Weights of a small transformer language model.
Size: 13 layers, width 384, 6 heads of 64, MLP 1152 squared ReLU, vocabulary 4096, 20.8M parameters.
Training: a variant of Adam for these matrices, 626M tokens.
Each number is 500 + 25 x the weight over its row's rms, rounded and kept within 0 to 999. Layers, rows and columns count from 0. Numbers have three digits each. The size before them is the row's rms in percent of the matrix's.

# layer 10 attention key, 384x384, rms 0.0381, rows 84-109, columns 0-127
077:491483482522500552553467477516500453456577519498501484453523500534500465484499498498474506490482496508501496490537471513487558525501471461474460475497478464498474507499505476527501503497467479461486489510480516519527491516540516483501526471508483542541562500490515524450464471440506456520490532482537452495543499506498488493500487497454514519480535528546493495546513474497503507500524
091:483480520491467542448514533505490486490488483456536516538497507455528495514466503491501482507548481522466482499495496458505458489522452527469494505471478510474528501486458465506544527437478504503488477469519508506509525501468493505458502498511503494511473486488457500518475445473517541480484538503495531532456486508511478504486493503552432512531463516475498511492481490462490505515501
097:471487511510528534470487499481531443485524483521472501480522496536518486530533519534489567464489480532494519500485481479489499471514502490503505532534506500478492506462504479561491497463532508483520510474507466477462482549456451475479507478535462539530494528440488551478510450555481489480499510498530517521495467494480552517454517515537477496467534491504518510532496474488548502483480
080:486475526497491507435488530542487496476545470483483496504483514473530506534514501529488483493537502510509467507449523470473506484480478515535495467470472535499519480461499457508559510459481472502479473442515508443476517529524487498499473551482476504508472476445494530493536466536502515542481522516514475491499482485515543500486512463549424508483495507494472493501506530486504479487511
094:439542494478510509502575531509481511487499492511493508541494479511507474500490486507525477498456515456481461498510502526474483532495468561518516481511522504514499498480480525499535525478512509554509498508492507532546540500529500498501488497502512469461461483545493520529484534502497473494473501511481490501514465581497461524490474496503486547506472463475465484481539528524525514511463
095:524540494478512525533439538511521506547482540474512475480489481507496557484465506492530454536476506475525500487497528510490490467512495513550515481521551500504508499507533517526454490535515496519506526502471483519558496492534453528494448502499534473477506506444481499483526489486516447528495487491474542486470514483459506481512473499508501501508525482542495503463517540542503525520523
083:501551500510467469503535492442539523529477503491528530500493479455521500449500565478463515491542493487493502502520497485538482515534466506513536531522528495484492510523483535449529506535515490487502484486524496518462516506466488463504475489472530486475445493533466486512466452508500509479458482483469499526489500502485495507466516504550499532532516491462546505530477535545500490524454
103:484515492493501514538462488485501506493507520518491475475518508493483483545531477498503483483489519482521477519516530539520528532532491468495505531516490520535492497492492548503457504543507483509509514498483496512546477484565489498523521498491454520519503539485533505473524506484486446492519473497528534483536494560457484487524467511479507477499485411530524476463502494514483563495496
112:502514504457516485544518499509498500484489518503467495503506473456524517483499503479480476518481543467491484479491516518486488537497509488487517494473545469493493502488516522487519533539501506519526486487502477510530464483499516511505500502495481470508498509542507523480490527461501488499498475502439468505508505467506480485532470501461516522500533529510520501435541518533539510529474
091:504465472500509533552470439511527480535534505468509495476539499469502480516473520462479502514471527565523513497486530476501538509531529476515503483494493509466496512513561497486507507493473483499489505492534485481484507491502482493457535499541504481514557484529493487481515519482508580487485511537520450485468503486499487472529496461465538506465512517526499497477476477512485457517497
081:480508483513545507510514470506483512505481520532474513550486489490490475458473470432513453469537507494498475517501488518519517506504458530487530486514476509536475500500461492497519518483491494524477512538513491499499506465521514532499503510481478507479503482506543487516460496502512470511470534486488535501536476514488491514496479503539484504535428526552491511538467528506493499488531
138:484511470504538470526498501493468511504518521497479488486493508487438475517479490466519477518490547487469509502491479511479527484479526516542473519498509525485490474511542504483485515533447484446488516510514499527487513509558511519481517534504468499502464500532498518463494517531484485507510485492505524504536520502492480504515482526470508450469494481522514483463483496512496518514489
148:524485524494469433473443502508517494498498495469504516507474497505509472499487476534508520499544442505534481467479523473499462518536494520496533497505528502501521502502513512499519476464523518540497477485544481472447510489436472500489467495482523526506480524468519496526516473504508524497480497497487504531478515498520511507474514526542497501520475541451522494470477482525470479507552
087:470539504523526527486492526498467494459481458502472480538537501491493480446494493471513516489570475483507500510519487489491501489524446533497498507530516470498524476481450471519523548518492499510489546527475478473475499527507486529474456502508479491502524464498507506513471505515510522467496493538515480512472467458491501477488495501557470509547498478538509479525495526489485540485507
114:522539481513523478475527496502503479469493485553456512514496512494489470519553528470479538498517497508499499568483469491494500510511456509490498528525508518495524472475486525506527528535512461512523511521518493494484474498478510471434499476485455535522447488504485541477462511528486487525496451516510499500488496520488466511531524489576460489513528450508503477528517509482521492469470
118:544525489468463434477542508481545487511490529499511535520478501500475455511471482482478450475461479527488437521495543481522445507532501485508505549511523476525488510531521459485532524481525495496518479510507478488511515487486513472525565453438469504492506504506478504488526506457471513515479538489488483487471527506539479481519493507497506490432492518528491518474480502495523520496450
131:517498503504475513512499514525489535495490481468496494485525465497482480485480508493504506491460544491487490474487503502457506465527498460522455478503470479475536539467497469520519507479459499512515445471499482513551492496516480497534488463561508483520517457504507494563488550493517498499482543513548493486531536509520508501523486440469503539469471497499456500497514491465549522549522
102:473495521487488498499531512467515517478533513477489486474501505494481527528511537522479480530485533456495544502511501521477548532491532498513541469479494496513511461492496527465467515485516505445498470508477507440496481496532525528526496518534520480535544492500511496495547538493509498509516531480490478526491503526508540546510521511491484490481497501499509508498518490527488520507507
111:518476503469529513468519489520511513458521485447521500496489525512516521523463529532565539531484497529525512479479521479450491475487534463496463528511497518492504517504530529473477460514495488496504457527501479508503470508508498486511493518539516498506525485510540496466535525459495501510503525531525467533507502474478523476485490466486496457489458492524480545514458454481442489481514
119:526533497534508514482529493533527527492505508508542535487470501463499442506526512476472523484452531519487520528505509486523564502554481498520520463566486474502471509522535494475500477529505483494475562503439458478467522491509534485485458506537479476502521517509529484490472485460530480493454482506511481480509497454471535454520495503508484517534486519470503529478476519487486517480516
105:505511508496471451501455465516523511483491508492508533500446469525507502477470508498523515542512505531500536502486471515489517464459507497492512459492494524430503491482492490498502442466526535522496471453527526471521486487486496492532501557487470500544534497475521502501502471500507543499511480525505525438484508449500522419516505482477526523492483544480516499486497478537460449515544
124:519504505502490508482480464465524517512508502504512531492474491467488508547549490507468514496474514504530510502481524442525523516539514542514530515529517532493523503506510558451467510521511485496526489493507489473470498471499527481517505468524478535461478544480465510483534511488494504492502451505472493492517505504507494519561537534469511478477535498504526485471494511451494500484477
117:508477450470539527542477497503526534516537496491460481501452500485491516519453527503503509467462556503505489481518495480514492526532523475511512419478509505524502480521572517505497472496486487523509499491487488483501522481524511512469535502524500503472510493470511506485491506531512529484484495491489501519469504522512493494521510481493487476507535492515519491485550518519526470465499
117:510503512506487550512490474532499464519519514468473482503502519498492519509488495510502519501495528531530532459469574496483527465514445487466489444505487474491502475468521488521491479507486516542534441472517480483512456499498453481504515476509512499536511522468490461500518460461535479502538520494467536506508488494481514482493491488535500539479479455468529456508499504486500497500498
119:540496509503481514503474499549484478478527504470458534498476491455525512527468532479513479512469529503494502515448504503473503497502517496494475469466458532474509485477509483493540487480517513491505472489506535429512521496517492486470480529531479463504537482536508485447477482511525556479504464463487517473503525495517507461512489481511455472451492517503522527517452523511509424489527
123:488476526546531496536510487512526502497493525505540488514516517529481490485488479529486484505490492512497506514536504493465523512506519477517507524561465498517481507544523496481481516483487493487457498521482471555483492469534539517527506492519514504462537521494483460492547540450521486510516560499472493528530519477493537488502530504478506495526485511531459497508509489507426531469524
# layer 10 attention query, 384x384, rms 0.0384, rows 85-109, columns 0-127
084:512538534530493483466470475513535546507473441515493520522487519539522522511518485532497504497516476546481479522482492481499508486501518478500494508508487502507504512496479509495471474523529506524493447486498532499480483531462506509498497447464518520499499528564525465516530489536492509497473453527456481506539523476513531518506485487538499483459472477518535506535495498545485539497500
077:549507501493492463467514533541522512470474476500469505473480522466504510438461479515462501504521462516515492508517458460513505481473508516438500470466520456474489513528505497473522487484521532490459513505491485509519480511479496500495507519448536490496540497490538495545467515488482519507539530469504525481475493508537491498525476484511483506473459515496485483517505509549440498492524
097:518494506578465493501554486458500530505498482465477474516442524488483495494455493544512546505525480517515517485506515481457493528490508540455521506533467497524509471548467483500482498499537539492508505566523500481511482473487489489501513500512536440441493496464474471504488525519510486531486526506495525511484518499516510505507522519502536491529447536525465525516517464499482493488512
097:527531521488501500503464446495441524514440515503498484489475494488484511485498509478449480482512506492478507519496453548480521512548457508503504440476518471501476521521509491533524483541461491526481480518459495517540508466515513512481505503495498525502538491506503475521509500499542478513507488466504472488491564447505545471467479459486518481540499525568513522508549522513477512517534
100:462486503518472511461526462501496533551461466478494470475490504481511505492494461537483515478522559510521543480495485498447527488474555490463522498531448498502518495499533475480498506524491466502510518501535482479491461461508496523522521467516548525490487517534526472527500538496484543506527458516522498472497512467518520519540492442493580477516471495496503471499493520489499462490471
109:460492530473455522498531464480504520515516461510514487515482542529503509463514470536513507492517503461492499491493520504446551471460519518481489485489436496495535451490485511506448535510523468521515525491534456517471447464481529499518507498509523460528484513509520492478499547551510489510495509509507477506547515561520484509519476531507569499508456494488527499506505493512487481484494
090:457492500528493550488493531512431509504490514508506500529522539528511519483435505521529466524463520473482554457545495536467552485491509504496515484474460502520505472490523489488527455487505516468528497478465453498531463482561485494537495507492525472510518509488524496487507548499492536505508524532496510497497482551530515488540473493523491463519438528461480513484466519467484487494523
107:487478528494515514503493451497547520482482502472540481506519474508493514481492464509500513512488504455482549493496518514471484516531494496492546520469531472516512526499452451502507519467484517522522533502542531494474537479456463486477493503517489474501505444485500499507496476481517522511490453536506500506505503471512465483479491482462516516487474495446518496502454531503479515502482
117:550479476481520483526478524495469452459505504510543461521517454469497531472475525462506455492497517487496465490539497504539536483481476466507500512515507506450478500501526492459498531497491510480455508466496512542528512537547543497547583528468504533498512484479482514491522499500471484503506544471523486514535502508485494509487488486501437488479501492530490489506468573457506539519504
123:518494498497466475467506476496485517500522453447497497489473499485525533490470469564509529501523492484485539462473499460465511491474490516539521498500475522486540484556506490450481509499498490463488514522541464488507506521507536533511505483477527478442487479467465504467550537504494525490489475516455495528543549497498510505548446529534514508466482513507507474537489530467488491476513
103:507508499467471463483489511498500500473489501485539494466524467459491555531541548509538532524516543538477461489482536450470467475502501508501504526501507525480484500483518492498484505484456464485534490482530526467490523538514485465469476474460515503491475484502465518454498474492522517553528503487462502469477521499561498522476503463514466479460525464476532524538481500490569527550518
109:503523538465489452534478467501500536533496536500503516492460498511503475514551453475513478487452488514527500480470484484496512533513492508501517447499528531507514500533529515543477491561545515504477498489492521488500497497479516501520492482528486477495493511480499501444487499484512512524514474482445519498507502449497537492509482546519515543482484537517513504468511465571496499513506
132:508473535516532497520501484455562521457538475490492483508445544519540533482483514558528508486519514520505460500506523462453528542486530522464537463488456474480530503529457500509482520530526503486518514524521519483482494502474489478469482510510547482493486441474488463520510516544505536477523508506456513498472510496539515503467490548540488489518515519518519507537536528487478485479491
123:541545505455542478478476494469527474487508501543463546489470493490493481581513513468504522474497492499501459553504504472512468514530506528522493491499501521561516507483547503501514509497493441508492507531494482493504519463481481448472473451509443508479492486494498516455486486522501512513443527515486455449510472538494462498532525517508477505489507512540506520505538505525557481476452
118:506464513499469476470521505460493468485528534517503537469499503479459454534479455483486493483455481523505501483482518523517492488497488491475528523521503453500537482554503456473521498457502468486512528495510493496485510447478508496531535448463478505478507548488483471490504513455468505523518526498497550495517513556541508537535528489494477497467418532485457508491454505511495514511494
126:539472514516476519549517513486468536518483471482504473513476469482501499460476511530514520468480531504527476481519493524495515497527457497491475476474471483502530519474473493529539483460500519482503475465489529546512509521490520493503518500514538497521506459481516480539461532502525506495494521523527546523502520529513538531474499459500501504469472492466522492494499522472523495537531
121:489515499537514542476525484485505500484508530531491478470529559476481493508504484500466510472524502508479527498497502446508498483479535532449534554485553507505487452478474484515502490544515514505507516532474532501452524481551490530512473508491482477546544509503522495481493501489533463513515471477489524499510508528529490494491496553478492479494495472534548532535528509503463501481484
121:560473554555492474519474495538490476477487484455495562506506504496524527495471475513530524495510476541489479473470489511465508449482521473505472540497496498470504488483471500467468490501528494494459515504493505524460494485515541499488473502472556483514546430514472462513548501468512503493482515513521524540547506495491531486510506468515493491526434515504494514523430521475480522495524
110:515519564506490524521466505524517501483499507499528516471525494498513457528522509496491541502489513546493498543546518524529535492547494493523512481529502483507500479483497483468497496493520491481479489445477479464467509475517534490472488501530436494551527509503530463539506473477522489499509467452486509499531516479491488457507548492513497513543523515449552477491494523441464516465546
110:517461514521485475503487511489470513471502452473561522486468514521489497512487543545554482566495506510477529535517502511479527480446501523548479511491508502468473520509567489526475482489511471495505552501505529481483477518512482480509503507487516473475526489504500514508467478524531493537501487546487523513476508517533534468509458505490473516466504506548511514534431515515478467511495
139:488511491478521529481489470461476503537475487527496460507487496483512550540527497506463502481478510494502528526495489487500493504530480547521493515520498507541528497478512495464501512492530483494533496506504500474469503487482539494502497476526480544481466538513483498484474538518474537489476476497505448523520474524474487528547483531465510478486520470501508475522508486497526503485478
121:482529484480523549535475435510534514507495459483454485471508473479498468491462521479483505450510576497505504490497459482497517542529515528522500468486494485528537517505511495529499533510457460500530504483485494486538476448484502485449516478486455465506454476478536519516463492473482548483498486490516522525530521502496508475513498509491515514515518505508535527550532524470494518512490
115:486491475502490538526514477484490474518507519506474510497444498513505476475501484494529481485509479511517479497504484481502500510512431545488499482513547478495485486484467504491481497541500480541527497545507495479525482509518484500483514477532462459484521510489544455473491530511499501488474505514491502492525498491520486502472477483551518516510443508494526493455456522500502468490515
116:514482465476549531502518519509511485446525489540499506490472508484507539488452488520532510532498503485506508500477569483456473500492546515505523486463509521498483496524491475503484513489460510475501544497520484467500495491485501497488502500518483453506546513478468503500504526501511547497494481497480525524495448533523463485482472465490463491477505501489537512510497538526505462491491
122:510465528505505479508496526454483521538517544471527510538502501473454449500502491537487534525491500517487519506535503531531527502487466508510534502538484495548515529515464521449490516506464464493468479521480472519504530455537539514559512506503503514456524493494471538507484565458496467506497523509482517530525502509484529508520513520460496473481503465479462520504493476482441534458469